Each number is 200 + 20 x the weight over its row's rms, rounded and kept within 0 to 999. Layers, rows and columns count from 0. The size before them is the row's rms in percent of the matrix's.

# layer 7 attention query, 128x128, rms 0.192, rows 83-95, columns 0-127
112,233,186,210,213,186,224,272,225,208,243,198,230,202,197,194,163,207,198,202,184,206,193,204,204,180,206,195,213,183,209,176,254,170,234,187,183,192,184,218,158,201,194,188,185,212,222,184,179,182,202,161,183,165,193,191,202,202,208,207,181,175,193,202,217,186,183,197,239,201,172,181,211,218,211,210,239,175,215,199,230,213,239,205,194,171,144,194,216,226,172,212,208,205,209,187,195,204,202,190,216,175,222,206,180,206,202,221,207,192,172,176,163,208,190,211,185,192,192,214,193,176,185,209,204,186,203,201,198
099,174,192,177,230,195,218,215,152,223,235,177,208,186,193,204,204,207,191,220,235,234,240,198,212,146,207,220,189,200,205,214,204,215,199,190,171,186,213,255,192,207,244,211,179,197,210,225,212,215,168,203,194,173,182,179,196,208,198,213,213,191,206,198,185,193,215,218,186,224,215,199,184,183,202,200,211,193,186,236,182,173,200,208,208,205,191,205,210,178,228,202,231,165,224,230,177,196,230,205,154,192,211,190,225,170,205,200,205,183,186,177,202,200,229,180,200,170,202,182,176,178,194,206,162,162,209,202,220
101,220,198,221,184,202,212,214,203,185,124,187,236,222,190,191,191,186,189,200,208,171,196,184,220,155,201,181,230,161,158,203,206,192,233,213,209,226,195,210,232,208,217,194,184,201,178,218,193,184,203,157,180,203,230,213,220,197,185,181,190,205,241,183,188,220,174,212,193,199,212,168,207,208,223,217,219,191,208,169,203,220,175,222,216,207,172,179,210,173,243,194,192,185,208,192,189,217,218,209,183,235,189,195,194,184,196,216,229,184,218,190,180,208,184,175,209,204,216,219,203,170,203,201,232,224,191,229,186
113,196,191,216,173,228,180,185,206,208,211,228,212,187,224,214,220,248,177,209,204,173,197,216,194,223,184,171,188,192,203,257,212,196,214,183,198,196,205,214,190,214,196,204,211,200,192,181,206,175,182,173,233,187,208,151,175,172,219,211,183,191,221,184,207,220,212,203,208,207,205,194,187,238,193,226,214,214,209,183,232,189,202,151,177,189,212,218,209,204,205,226,210,183,176,172,219,246,178,198,214,202,153,195,206,184,207,195,252,173,202,203,184,162,200,179,194,209,191,196,209,235,193,238,189,190,224,218,175
093,165,209,206,197,211,247,192,204,211,242,216,190,185,216,217,163,224,203,177,197,174,192,199,182,177,187,192,191,197,188,203,228,209,232,216,207,233,197,197,194,172,206,187,214,197,229,194,202,217,189,206,217,194,238,209,214,166,201,206,133,200,191,151,182,190,189,247,186,193,218,232,196,206,214,168,211,172,188,236,216,187,183,198,166,208,218,205,179,159,205,182,183,207,201,209,220,195,201,185,205,185,232,207,180,170,214,164,233,181,219,192,223,179,187,227,200,183,184,168,197,220,198,210,192,191,196,192,198
109,196,216,231,218,179,214,177,200,206,211,168,198,193,173,192,189,187,188,223,231,176,198,201,207,240,199,203,209,211,187,232,216,188,204,206,188,188,235,194,206,207,215,198,214,216,191,206,169,199,213,196,155,201,243,185,205,223,178,195,218,198,179,178,201,179,218,237,199,185,205,202,188,187,212,234,235,222,231,192,225,181,186,214,203,200,173,167,194,219,180,238,202,215,197,153,201,180,207,190,134,252,192,220,231,188,215,189,192,208,208,196,166,225,185,205,191,193,173,187,193,209,215,218,181,165,194,224,179
104,206,209,254,193,190,194,207,210,214,175,224,218,223,179,197,197,166,179,175,168,185,214,190,229,205,209,199,222,204,176,191,188,187,151,185,190,248,216,185,190,172,209,222,201,184,204,206,193,174,226,200,211,188,190,222,212,184,211,237,219,207,200,214,247,206,152,190,193,193,209,185,168,210,214,216,173,208,223,208,199,186,201,200,206,208,232,240,202,157,192,181,211,178,201,191,184,196,192,203,187,212,163,216,191,244,167,159,187,167,217,211,237,201,182,224,203,204,176,187,204,224,213,192,216,210,207,210,200
098,198,170,205,163,213,213,155,178,228,191,203,230,218,205,205,190,186,197,204,207,155,194,200,199,172,202,197,221,189,216,203,206,175,209,190,190,207,192,137,238,218,213,244,212,208,214,199,252,181,203,193,184,184,212,193,173,229,206,227,155,193,198,207,179,219,178,188,207,210,189,196,189,216,200,199,202,216,204,182,218,190,207,180,223,172,220,200,168,237,232,202,179,207,212,199,208,184,242,216,170,190,217,189,218,164,189,188,145,203,206,197,171,206,197,188,224,206,200,208,210,217,209,199,212,170,222,182,210
108,209,227,220,187,201,208,191,218,207,234,173,221,223,210,190,205,196,177,198,227,225,190,198,213,213,162,181,260,207,196,212,178,192,193,199,176,188,192,205,180,204,216,210,175,184,224,187,187,175,186,201,156,219,201,203,219,205,226,202,200,205,199,197,202,197,189,215,188,228,180,175,196,212,195,192,198,202,224,239,185,229,183,206,147,211,198,183,207,194,191,194,192,177,182,237,175,222,169,200,201,221,220,170,188,224,198,195,232,179,221,193,202,151,245,154,211,174,214,224,169,185,193,201,216,172,232,214,199
096,207,194,226,213,230,156,190,177,210,201,157,184,184,175,199,195,210,186,229,211,219,179,202,204,184,207,198,204,183,191,183,197,198,177,183,206,201,196,202,185,237,236,200,198,217,239,208,192,167,222,216,195,197,188,216,201,155,195,171,189,164,195,201,193,201,200,149,184,199,216,151,201,204,189,225,216,215,190,236,184,206,198,214,200,158,186,181,186,206,215,224,210,231,178,192,214,182,212,203,210,227,213,221,224,158,210,211,218,201,215,187,213,242,173,168,190,220,242,212,188,233,186,201,209,220,214,189,229
107,219,213,191,167,188,189,206,204,183,160,203,241,163,185,204,218,202,207,221,214,218,223,226,222,209,213,218,201,159,193,161,201,242,204,176,182,161,214,205,179,230,201,202,223,237,194,194,192,187,197,196,156,206,222,210,201,197,207,190,193,210,201,223,193,205,195,184,171,188,199,166,167,211,203,184,207,181,195,202,191,198,191,196,174,213,191,163,217,171,222,188,234,203,185,201,185,216,227,203,198,225,204,224,198,214,202,188,225,202,188,200,242,217,172,215,196,198,163,192,178,234,227,252,182,197,183,225,162
094,194,190,181,206,171,192,186,173,210,249,257,183,221,214,195,182,190,192,217,222,195,230,248,164,214,192,192,208,183,177,182,200,194,181,181,187,186,198,214,218,208,167,206,197,202,177,213,198,177,208,178,214,187,212,152,243,202,179,216,237,193,213,232,200,212,177,219,208,168,184,194,187,193,193,183,226,172,215,258,192,203,203,204,218,236,184,160,208,215,196,222,185,183,206,192,180,175,199,195,205,183,227,220,222,196,202,204,185,189,166,189,197,199,193,210,187,212,179,190,200,202,187,228,218,235,199,222,226
096,198,202,200,216,196,190,196,197,186,283,197,177,210,214,181,237,200,209,192,172,159,185,194,198,179,182,201,182,199,209,192,222,201,176,174,215,202,225,191,214,232,206,196,184,229,179,212,180,215,200,219,211,179,225,207,245,204,205,205,200,225,174,218,186,180,242,192,205,160,204,207,155,187,209,188,181,201,185,206,230,216,176,206,198,190,219,217,190,179,205,193,208,181,198,170,197,192,175,219,192,192,211,158,183,200,213,178,194,201,193,218,190,155,195,207,202,222,204,229,216,169,196,190,152,212,178,239,213
# layer 7 attention key, 128x128, rms 0.196, rows 83-95, columns 0-127
107,198,188,212,217,231,214,248,186,200,231,192,223,186,204,229,167,186,210,217,204,194,197,199,185,194,197,182,206,203,189,194,204,211,190,171,165,197,216,267,182,202,224,212,178,212,209,200,207,190,192,198,171,226,222,195,191,177,150,217,155,194,200,235,206,192,182,195,275,182,172,197,158,212,190,209,210,182,199,190,227,239,214,195,213,155,206,186,212,196,227,200,182,220,193,189,226,203,217,200,212,200,200,169,154,213,195,200,204,195,179,199,196,204,199,210,193,203,195,187,186,188,171,200,176,189,213,212,200
097,216,162,182,222,208,206,259,177,226,197,211,214,228,194,235,174,231,202,182,198,250,204,203,178,147,219,178,179,190,190,152,201,206,178,219,209,211,194,190,187,189,219,210,192,204,174,169,177,201,200,208,211,175,201,211,201,240,200,171,198,208,225,204,225,198,235,192,221,215,223,196,169,223,207,188,200,184,221,234,213,194,172,173,196,191,223,202,228,164,205,185,198,190,204,206,166,178,217,204,219,192,179,183,195,187,224,219,196,160,174,215,234,193,213,198,202,215,180,188,180,202,196,222,187,190,205,213,208
106,190,199,185,168,209,223,190,176,186,131,209,222,183,226,184,191,203,210,227,232,200,187,200,206,192,205,219,212,194,164,200,159,236,227,194,183,187,205,238,166,199,207,181,203,217,193,216,230,191,204,174,159,206,233,180,226,204,195,187,178,227,210,211,176,212,194,189,179,190,196,205,185,201,225,208,192,195,191,183,167,209,194,208,208,214,184,220,204,200,206,192,178,219,181,191,204,183,220,223,193,183,186,248,211,191,230,224,201,221,223,178,214,188,242,187,185,194,228,220,189,156,230,226,214,186,233,185,197
107,197,200,204,171,196,189,191,233,200,237,189,198,186,185,175,208,228,182,203,178,171,221,204,190,196,228,196,193,159,203,227,191,200,229,208,201,198,172,195,208,222,198,203,204,197,198,233,193,182,194,184,197,169,223,178,150,171,221,248,164,208,175,220,178,196,222,180,233,229,230,189,160,208,208,232,187,214,228,214,252,187,186,181,184,239,206,223,209,180,190,199,193,193,197,160,199,213,198,198,194,213,188,219,181,201,224,189,208,201,218,177,206,178,218,200,207,162,191,214,185,213,195,212,181,178,246,195,191
097,199,189,202,235,212,182,179,214,181,260,238,175,156,233,207,169,239,174,157,181,174,198,189,186,196,212,185,220,183,177,211,214,176,204,204,196,257,186,193,221,195,218,179,204,198,178,202,195,219,155,187,193,193,183,182,208,225,220,172,179,217,206,221,187,201,214,209,198,169,181,184,197,209,206,215,212,221,190,248,223,176,217,221,189,205,209,176,201,204,242,186,206,233,161,202,201,218,210,183,188,213,217,183,198,202,190,217,213,199,215,185,208,207,205,187,196,204,241,187,188,188,184,201,172,195,191,185,199
104,188,201,233,212,193,227,189,225,160,251,187,223,193,158,192,188,225,194,213,188,177,206,197,198,195,190,227,213,180,189,187,219,229,208,212,180,188,207,193,179,171,209,210,181,209,193,176,209,191,231,189,200,211,229,179,201,193,178,198,190,230,174,156,194,215,179,210,195,180,217,214,146,160,203,216,188,202,215,214,228,167,221,236,201,213,175,211,208,209,174,168,225,212,220,196,213,218,192,179,238,198,204,202,203,203,181,204,204,210,184,189,216,226,169,209,177,238,173,210,230,178,208,227,213,177,178,185,221
104,202,196,201,191,197,157,185,231,196,170,196,262,198,154,179,225,225,212,192,183,178,200,190,213,184,169,194,194,183,185,223,193,193,173,157,219,207,186,207,166,221,198,204,206,207,194,228,257,203,224,206,222,173,179,178,213,175,226,203,196,192,179,209,218,200,228,205,194,201,221,197,223,242,211,185,225,178,182,213,183,224,174,192,198,220,199,217,174,229,193,190,225,186,171,191,206,238,221,212,219,197,187,224,206,217,192,186,211,193,173,169,211,213,219,187,202,234,215,211,210,196,186,196,198,207,234,219,184
102,192,215,195,185,209,204,182,196,203,235,176,233,203,183,199,192,194,184,202,172,201,224,167,192,143,182,184,236,217,173,206,210,177,235,190,210,214,174,148,246,193,186,222,199,195,239,185,224,205,182,194,214,176,209,246,191,201,212,203,169,196,209,181,179,207,188,196,217,194,209,197,200,194,227,216,182,211,163,212,186,195,224,190,224,185,231,202,229,232,150,210,175,199,208,222,227,191,193,183,184,216,218,204,205,187,198,196,187,210,217,195,189,171,217,177,180,208,206,226,205,171,238,219,189,203,201,194,167
105,205,204,216,220,191,227,216,170,191,217,210,224,242,227,199,211,222,188,173,177,191,196,202,221,187,215,170,218,196,198,231,203,175,203,175,179,203,164,215,182,233,228,218,162,171,198,195,187,176,191,194,197,200,181,196,214,209,224,222,151,183,218,199,198,225,194,199,225,209,197,211,169,196,205,174,172,219,206,213,199,186,164,195,187,204,183,221,241,234,198,224,214,205,161,198,201,181,180,194,178,187,156,174,206,204,164,216,184,185,223,193,204,216,195,209,233,182,174,236,201,168,182,222,210,205,217,195,237
107,217,204,193,196,221,206,204,189,202,205,149,229,189,199,174,211,208,170,231,175,224,165,239,191,198,205,195,185,197,216,204,200,204,178,205,194,213,190,205,201,179,166,209,155,203,233,198,198,239,186,210,216,198,190,198,177,186,184,226,225,216,197,242,221,184,210,169,204,192,179,207,174,213,179,226,227,186,210,202,186,182,200,188,215,214,187,192,256,212,170,206,216,188,194,182,265,205,210,189,192,222,172,196,201,184,204,247,178,199,170,199,232,225,189,199,185,198,215,210,197,190,209,202,206,214,163,159,206
109,204,212,215,190,193,224,230,213,181,183,206,216,194,220,186,204,210,204,191,175,216,263,203,232,202,220,210,190,183,216,199,196,191,181,216,203,217,225,203,175,203,172,174,191,200,214,189,219,190,218,202,184,218,208,204,197,213,188,189,147,230,225,221,231,174,174,171,184,183,176,218,184,193,213,192,193,203,174,183,195,189,183,181,172,228,199,163,247,180,211,192,173,204,198,263,182,225,186,199,202,211,233,225,187,207,209,186,176,205,188,197,243,203,155,189,186,203,203,201,198,184,178,209,179,213,196,195,246
093,167,227,189,239,200,221,210,205,238,222,224,213,223,229,191,180,202,184,222,214,186,221,192,204,213,181,207,206,218,161,164,203,174,217,149,198,204,198,203,197,180,199,202,186,205,209,191,213,203,197,185,217,183,203,164,181,186,181,222,212,206,225,165,192,219,206,214,190,155,202,215,188,243,188,204,212,205,192,212,215,207,219,191,206,187,192,209,209,189,203,184,193,190,204,166,188,222,183,203,200,205,224,206,219,227,204,183,176,177,173,192,147,198,172,175,193,237,213,187,202,192,176,210,156,257,230,207,228
090,189,137,209,194,203,201,190,177,213,233,207,153,226,208,180,213,236,203,219,169,186,202,176,208,200,202,202,192,213,209,156,220,197,188,210,178,214,204,208,197,201,195,160,196,228,194,227,156,190,181,208,194,218,189,207,223,206,211,210,222,142,191,184,221,188,207,263,174,197,204,211,210,205,239,188,186,209,155,193,206,196,217,210,211,178,221,225,194,204,176,170,195,188,155,194,206,216,196,227,183,198,212,191,203,215,207,190,244,196,209,195,200,204,208,204,200,206,186,197,199,219,179,189,199,238,218,181,217
# layer 7 attention value, 128x128, rms 0.233, rows 64-78, columns 0-127
097,237,202,183,213,182,204,201,195,210,197,217,184,204,204,172,194,195,178,183,224,163,182,186,217,223,207,215,219,183,241,190,182,166,204,210,226,189,236,210,197,211,191,175,166,207,206,138,194,182,210,218,215,154,220,215,190,189,182,202,206,195,176,187,184,208,177,186,218,222,220,211,214,216,187,172,256,215,180,191,182,187,227,212,209,185,214,221,210,153,192,205,168,219,176,200,230,208,199,200,230,217,197,224,173,221,201,228,187,224,211,174,184,197,181,195,178,214,168,199,200,175,187,219,191,195,217,237,194
087,196,192,197,211,210,224,200,223,215,211,149,170,219,182,203,238,186,181,229,208,194,191,188,227,177,183,197,188,232,195,187,213,199,223,204,204,186,238,201,201,179,238,184,216,229,178,168,208,181,144,209,192,165,204,195,197,222,200,211,218,224,241,183,196,192,190,205,205,193,206,202,224,185,172,173,209,180,154,208,186,226,173,236,194,174,178,195,195,211,217,204,219,152,244,171,204,201,224,225,196,196,191,216,226,214,208,202,207,202,198,202,204,193,219,209,224,202,158,170,208,184,188,216,188,204,172,180,191
105,192,216,197,214,201,184,182,233,180,206,209,224,170,223,182,192,203,193,180,230,209,197,205,197,219,225,219,203,217,185,173,200,179,177,220,176,181,183,211,201,194,205,171,207,201,227,194,199,169,202,176,208,190,183,173,184,233,244,207,213,219,211,211,199,240,189,189,197,179,211,216,200,170,230,194,253,180,161,190,231,222,212,210,155,209,208,206,160,205,192,182,181,204,161,209,204,207,237,158,226,169,213,190,196,182,203,164,237,173,174,202,193,212,218,179,204,201,228,207,198,210,227,209,203,223,179,183,204
102,196,200,192,240,197,214,216,240,176,195,201,173,202,203,189,210,210,208,229,246,213,206,207,209,190,185,211,189,227,184,208,197,201,197,217,172,175,182,221,214,216,200,214,186,181,195,199,153,196,198,205,178,207,195,210,199,191,220,192,256,180,207,231,189,182,176,239,208,214,190,145,187,201,207,234,163,195,171,215,192,188,175,189,212,189,196,191,174,193,168,169,184,178,196,190,246,192,216,192,184,220,205,219,182,228,191,182,234,205,210,230,189,182,197,231,217,204,224,195,195,206,213,200,214,189,239,153,225
089,199,169,196,220,192,195,146,185,210,188,230,227,173,232,195,174,215,177,177,205,206,197,186,142,221,180,181,162,234,211,183,206,209,194,194,244,209,200,204,225,192,195,174,238,200,188,188,191,166,217,219,182,206,218,191,200,222,193,193,198,224,202,207,193,193,212,166,190,219,214,177,208,238,198,213,213,197,193,235,196,228,205,197,215,213,181,203,214,181,214,234,197,182,185,230,189,224,163,182,187,179,193,199,214,216,218,212,203,192,179,198,203,177,181,235,219,184,191,191,258,192,214,242,209,188,199,186,206
089,192,178,174,237,208,213,171,209,188,215,223,198,225,204,183,215,199,218,225,193,193,209,202,183,230,224,193,212,189,185,229,163,187,214,194,179,177,167,211,218,187,192,225,189,186,180,199,197,210,218,201,169,193,187,207,175,197,202,188,141,190,198,189,195,207,236,215,209,201,178,233,168,205,218,211,161,224,189,165,213,222,186,198,200,242,179,198,218,210,211,202,203,170,151,219,219,214,188,216,201,186,144,192,195,178,202,233,181,208,199,215,226,199,206,213,226,211,219,156,216,169,185,191,191,232,212,204,184
097,198,207,175,189,192,221,169,213,210,201,169,199,188,203,187,174,198,164,205,197,187,221,186,216,210,222,200,189,182,182,199,177,175,199,199,187,210,231,219,220,201,214,247,215,218,230,221,201,176,176,199,222,212,228,195,190,190,188,169,216,163,251,204,223,237,196,197,176,147,189,219,193,203,251,183,192,163,186,186,194,208,176,206,219,208,216,204,208,181,182,219,164,218,222,196,212,184,230,185,193,225,191,206,206,203,228,186,211,195,184,212,167,182,218,192,209,223,238,167,213,211,192,199,213,164,210,233,185
099,213,256,182,197,195,192,207,180,236,220,190,190,177,223,216,222,202,179,213,174,165,213,199,200,216,188,245,246,156,194,207,187,175,207,206,183,167,201,224,229,213,179,204,201,206,203,171,166,199,194,191,185,200,185,216,182,137,198,212,217,158,180,195,177,221,236,236,211,187,194,178,205,199,173,188,191,198,192,201,182,190,191,197,203,197,190,167,171,211,222,165,211,212,179,222,189,223,198,187,179,196,211,196,190,205,188,216,185,187,209,216,231,182,184,214,202,208,204,193,249,215,190,225,214,214,210,223,201
098,221,231,216,186,216,174,215,218,212,185,204,174,228,192,201,207,207,201,235,161,198,193,213,198,219,187,210,198,215,211,190,176,211,218,211,211,172,179,218,215,159,216,200,212,209,229,214,198,152,178,203,202,187,184,198,195,217,171,176,168,197,215,204,180,204,205,187,245,197,226,229,206,189,233,218,192,242,226,188,170,193,191,198,196,203,190,214,205,221,177,232,138,197,176,171,212,185,213,181,222,216,230,199,215,218,243,147,214,177,232,197,178,181,213,195,182,202,194,173,193,206,188,190,198,214,194,205,199
088,182,169,204,206,192,191,179,222,249,185,184,197,204,158,219,187,185,173,174,206,213,197,192,192,209,195,198,197,231,195,215,188,208,216,192,203,195,181,193,205,209,190,196,196,204,214,226,192,195,169,197,219,193,223,171,196,235,183,226,205,199,220,238,219,192,207,240,160,228,208,220,200,159,216,163,220,233,212,212,212,212,180,186,183,158,232,161,207,251,205,197,181,185,188,206,219,213,212,226,176,213,192,197,235,212,177,192,180,195,244,201,186,191,194,211,228,199,219,167,203,166,230,211,202,181,197,228,191
087,226,214,221,237,214,189,186,212,209,192,196,166,211,181,176,185,209,200,203,206,183,205,204,200,213,221,223,212,214,225,194,207,188,231,222,202,175,197,199,245,191,208,201,208,194,218,250,230,152,217,201,205,200,217,191,175,193,219,173,183,193,213,209,195,194,182,167,241,169,170,226,195,176,211,197,193,172,228,215,221,174,205,191,209,187,193,209,192,210,212,205,202,235,200,197,228,203,156,216,150,170,199,206,196,234,201,201,167,207,231,222,209,161,216,209,193,163,220,181,165,194,186,166,220,178,204,198,205
102,205,198,178,195,168,172,195,209,237,222,210,196,178,192,178,197,194,208,200,188,204,228,215,179,221,223,206,206,210,184,200,204,189,240,194,221,197,209,178,178,176,202,215,175,225,240,190,177,179,206,211,191,172,215,229,189,192,214,199,227,245,192,212,210,206,210,194,178,185,197,198,191,188,229,223,190,160,194,206,218,203,205,234,196,193,206,185,223,208,207,211,164,188,223,184,205,230,207,218,213,213,158,172,179,212,232,186,225,156,180,199,235,181,237,218,188,158,195,202,164,179,214,168,216,201,200,173,242
099,191,202,171,189,201,198,216,196,206,213,204,255,202,161,202,215,202,210,203,205,214,228,214,205,206,213,195,186,198,182,216,206,204,193,234,193,211,150,203,229,180,210,193,206,165,236,207,190,212,189,256,217,243,179,204,199,190,171,200,236,206,223,206,194,176,211,206,212,180,225,189,176,197,179,172,197,159,184,229,213,223,200,215,198,166,188,203,174,210,206,164,200,213,202,215,194,161,168,182,203,223,210,222,187,182,162,180,185,182,187,219,194,193,204,232,207,154,220,174,194,178,195,178,195,194,212,211,232
100,179,199,179,212,198,179,195,214,199,231,220,198,167,180,191,190,192,216,204,211,216,207,185,192,227,169,230,183,212,176,204,142,221,227,191,220,220,203,184,166,225,180,177,177,178,214,189,180,181,213,162,204,193,188,189,199,198,194,255,218,201,199,196,189,203,214,192,217,209,155,173,209,219,176,205,197,223,221,198,178,207,231,181,186,217,205,193,233,151,194,187,208,235,185,220,194,187,213,193,169,257,194,226,205,178,210,220,218,198,244,169,208,201,228,186,204,172,195,193,190,193,191,206,208,207,201,214,178
094,200,197,208,181,224,175,195,202,209,196,184,193,244,203,199,192,197,215,166,193,169,181,230,215,209,210,191,207,206,202,199,204,223,217,166,207,188,187,205,192,243,220,194,186,220,197,165,184,224,194,234,197,193,200,218,209,180,229,228,191,164,211,228,211,209,203,224,210,174,197,162,209,222,201,204,217,197,211,141,211,186,187,208,210,197,159,192,213,189,198,195,220,169,207,249,200,199,219,217,232,214,187,239,215,203,177,227,194,213,193,210,215,189,176,157,182,238,202,168,152,197,192,203,192,228,196,183,172
# layer 7 attention output (transposed), 128x128, rms 0.201, rows 64-77, columns 0-127
093,194,204,204,167,205,202,244,195,196,199,192,206,186,179,250,191,202,191,205,188,172,204,240,170,195,225,196,211,224,188,234,222,222,191,198,204,178,201,171,219,161,162,158,229,236,166,209,187,191,202,210,176,190,218,155,204,194,196,187,201,180,195,210,168,205,198,212,202,216,234,211,198,242,226,210,187,202,195,207,212,201,214,193,185,207,192,211,238,204,233,163,196,236,230,229,169,187,193,183,184,175,216,195,187,230,191,195,200,197,200,235,189,224,193,213,193,195,207,169,179,167,195,206,234,185,192,193,189
086,229,207,208,215,206,188,206,189,228,195,161,203,197,237,212,199,184,193,188,175,227,224,199,186,206,215,190,195,191,196,192,207,197,204,186,181,216,187,155,193,228,206,255,178,150,184,181,207,196,219,200,199,233,190,182,196,210,173,186,195,207,187,225,193,187,213,202,228,176,187,213,203,227,193,209,201,182,221,191,203,214,203,143,198,218,190,194,179,207,196,221,193,219,184,217,230,211,195,179,212,234,215,196,214,207,195,142,226,209,220,176,138,216,200,218,191,211,243,212,177,201,188,222,163,183,192,194,227
095,201,207,194,192,160,237,200,209,194,122,208,199,177,180,189,199,189,187,194,197,210,180,204,229,162,207,153,197,187,215,223,183,205,201,214,204,199,181,222,201,237,199,206,197,208,186,215,200,232,198,202,207,217,245,191,162,171,202,205,203,208,195,214,180,217,209,207,170,229,208,194,221,213,214,198,171,245,205,215,221,230,156,196,233,202,238,199,205,220,161,206,218,164,185,214,192,184,200,221,181,216,160,200,204,189,178,217,210,210,228,222,176,198,224,226,194,199,194,189,201,189,215,189,194,211,220,203,189
101,206,238,217,188,224,217,166,170,209,158,167,207,228,219,210,198,194,154,220,184,178,195,167,194,184,227,191,247,200,199,212,179,162,229,204,224,248,232,193,212,209,207,195,205,215,204,202,215,209,208,201,203,207,206,217,203,236,211,227,163,178,214,217,199,223,193,183,181,184,209,217,201,193,180,184,213,203,195,212,199,246,215,204,177,191,232,203,191,233,193,195,194,187,193,157,171,193,205,203,164,179,190,187,202,184,214,206,207,194,205,196,169,178,189,179,221,193,207,198,174,208,181,172,207,172,224,243,199
090,182,202,229,191,211,195,230,205,187,170,190,221,197,180,192,210,196,223,192,161,205,182,238,210,171,144,206,222,194,220,215,164,202,205,213,192,205,164,166,187,192,188,188,230,215,194,213,196,212,191,232,218,221,171,219,205,181,184,187,208,215,197,153,235,221,198,209,186,206,213,226,167,211,182,170,191,209,213,229,190,182,184,212,207,212,177,205,213,185,189,185,218,202,179,187,192,213,196,210,202,236,246,204,221,217,182,173,212,212,207,209,188,229,223,181,179,168,192,202,159,222,203,169,215,226,225,234,183
086,197,233,229,217,185,223,231,220,226,186,190,198,201,165,219,200,207,242,204,248,199,206,192,238,202,155,166,181,161,189,177,203,182,200,225,213,233,214,205,166,179,206,169,156,184,227,210,168,162,202,212,200,206,212,174,220,193,184,203,198,228,195,201,187,188,171,168,178,182,189,199,216,188,218,212,198,179,230,204,194,219,213,224,225,186,221,219,173,178,176,162,197,220,188,220,201,208,211,200,190,177,222,178,198,200,227,191,207,226,191,207,188,210,227,171,202,212,168,211,198,191,191,206,218,217,193,211,198
101,199,211,231,201,213,209,231,198,191,179,191,189,249,203,207,216,180,199,189,188,215,212,219,235,196,251,193,208,194,238,219,217,210,202,216,187,184,195,180,210,204,231,180,180,186,232,188,200,202,210,182,209,181,206,235,191,199,221,229,178,195,148,199,196,201,212,177,222,227,204,191,175,192,197,215,199,207,192,192,230,198,200,161,180,184,209,179,216,223,141,190,184,208,209,189,214,220,180,188,193,215,203,207,241,186,193,213,191,172,223,186,207,196,173,225,185,140,183,235,212,170,205,196,204,190,179,184,166
097,178,199,233,167,205,183,195,206,206,209,226,182,248,186,172,231,190,216,213,227,197,143,181,230,184,211,167,196,201,222,184,196,209,184,191,179,214,218,193,187,181,163,194,166,202,194,227,176,175,202,223,178,202,217,186,217,191,199,207,156,201,204,208,236,210,180,173,169,206,219,231,205,213,199,244,204,192,195,185,209,200,179,207,227,135,191,217,206,219,238,211,203,216,197,195,177,207,188,194,182,213,194,224,204,191,213,228,207,239,176,201,212,203,171,201,193,201,221,218,216,182,215,184,201,202,211,170,204
097,212,196,212,197,186,227,162,225,219,195,199,200,200,186,195,212,193,212,195,194,223,232,188,222,214,191,236,179,148,215,217,257,186,215,208,176,210,224,186,228,182,218,203,207,205,195,186,179,199,212,208,202,162,171,212,195,183,182,174,175,165,182,182,223,212,196,188,212,214,221,203,196,214,211,217,184,214,202,195,211,224,192,196,185,182,247,222,172,195,202,180,189,185,195,166,220,201,209,152,178,178,203,227,179,224,145,213,212,208,177,213,181,224,191,229,205,218,195,204,191,194,214,227,198,151,227,204,198
086,217,198,220,215,191,195,195,199,212,171,207,225,192,213,202,211,201,182,196,184,206,182,220,238,187,200,172,180,212,203,208,195,201,179,212,168,208,227,176,199,209,175,218,172,212,198,202,216,217,208,194,214,234,179,199,184,237,199,147,173,231,213,192,160,250,214,161,226,198,225,168,199,218,185,199,193,214,196,224,180,198,232,201,190,232,211,222,172,179,186,216,212,232,189,163,187,159,196,189,196,216,232,218,183,238,198,202,183,178,206,174,190,228,222,182,224,180,197,219,241,204,200,195,187,168,185,201,203
091,165,189,177,166,171,206,201,204,219,196,189,215,246,200,212,201,209,195,209,199,213,202,198,196,253,188,203,185,184,220,233,198,203,195,177,171,191,219,195,228,190,243,222,195,205,189,188,180,193,207,197,202,194,238,177,217,222,182,192,201,191,140,191,161,207,208,175,166,193,214,167,157,181,228,202,227,199,207,173,196,249,207,199,224,209,212,220,190,189,177,205,170,194,208,183,198,200,216,200,185,200,214,188,187,181,203,238,190,174,225,192,184,218,219,189,254,202,198,232,209,202,209,208,218,184,214,222,218
101,215,236,217,193,211,211,204,190,192,187,183,227,206,199,219,205,222,177,196,178,201,172,148,188,215,189,215,175,215,232,234,206,201,205,199,181,195,149,216,221,206,237,167,181,155,188,177,239,218,189,172,232,195,203,178,215,206,212,178,192,207,209,174,215,201,192,175,231,193,229,182,183,167,186,202,212,205,218,214,207,221,211,133,196,191,212,215,180,204,230,179,188,204,199,183,198,194,178,215,183,176,199,191,204,203,175,220,204,231,201,203,200,220,224,173,186,205,235,210,186,199,165,209,205,201,235,183,190
097,169,175,207,197,249,212,191,192,202,168,181,201,240,227,190,183,217,206,190,164,184,181,175,180,205,187,197,166,227,241,176,194,212,196,237,196,218,193,187,174,171,214,200,195,236,201,202,179,205,208,197,220,211,227,186,214,174,231,204,158,201,190,169,167,223,203,214,210,218,190,203,184,224,232,181,204,214,193,211,205,194,201,191,214,206,219,179,213,204,191,243,187,201,169,159,180,212,228,191,185,221,182,213,184,202,247,204,220,227,213,179,182,167,198,167,211,196,197,216,198,231,211,216,191,222,225,200,184
097,238,207,193,214,209,189,244,158,187,228,201,178,211,182,199,218,165,181,192,175,187,216,180,201,170,189,190,232,212,187,199,166,164,176,195,162,207,208,166,196,164,206,207,224,226,215,187,204,227,185,221,233,166,178,222,188,174,210,218,185,187,183,218,203,200,183,211,223,185,202,176,194,189,241,209,175,194,179,210,193,182,189,177,244,195,189,242,194,219,218,184,190,199,217,220,205,240,195,221,207,179,195,191,191,201,209,192,185,199,190,252,217,221,205,195,217,225,201,183,203,179,238,219,216,195,207,195,212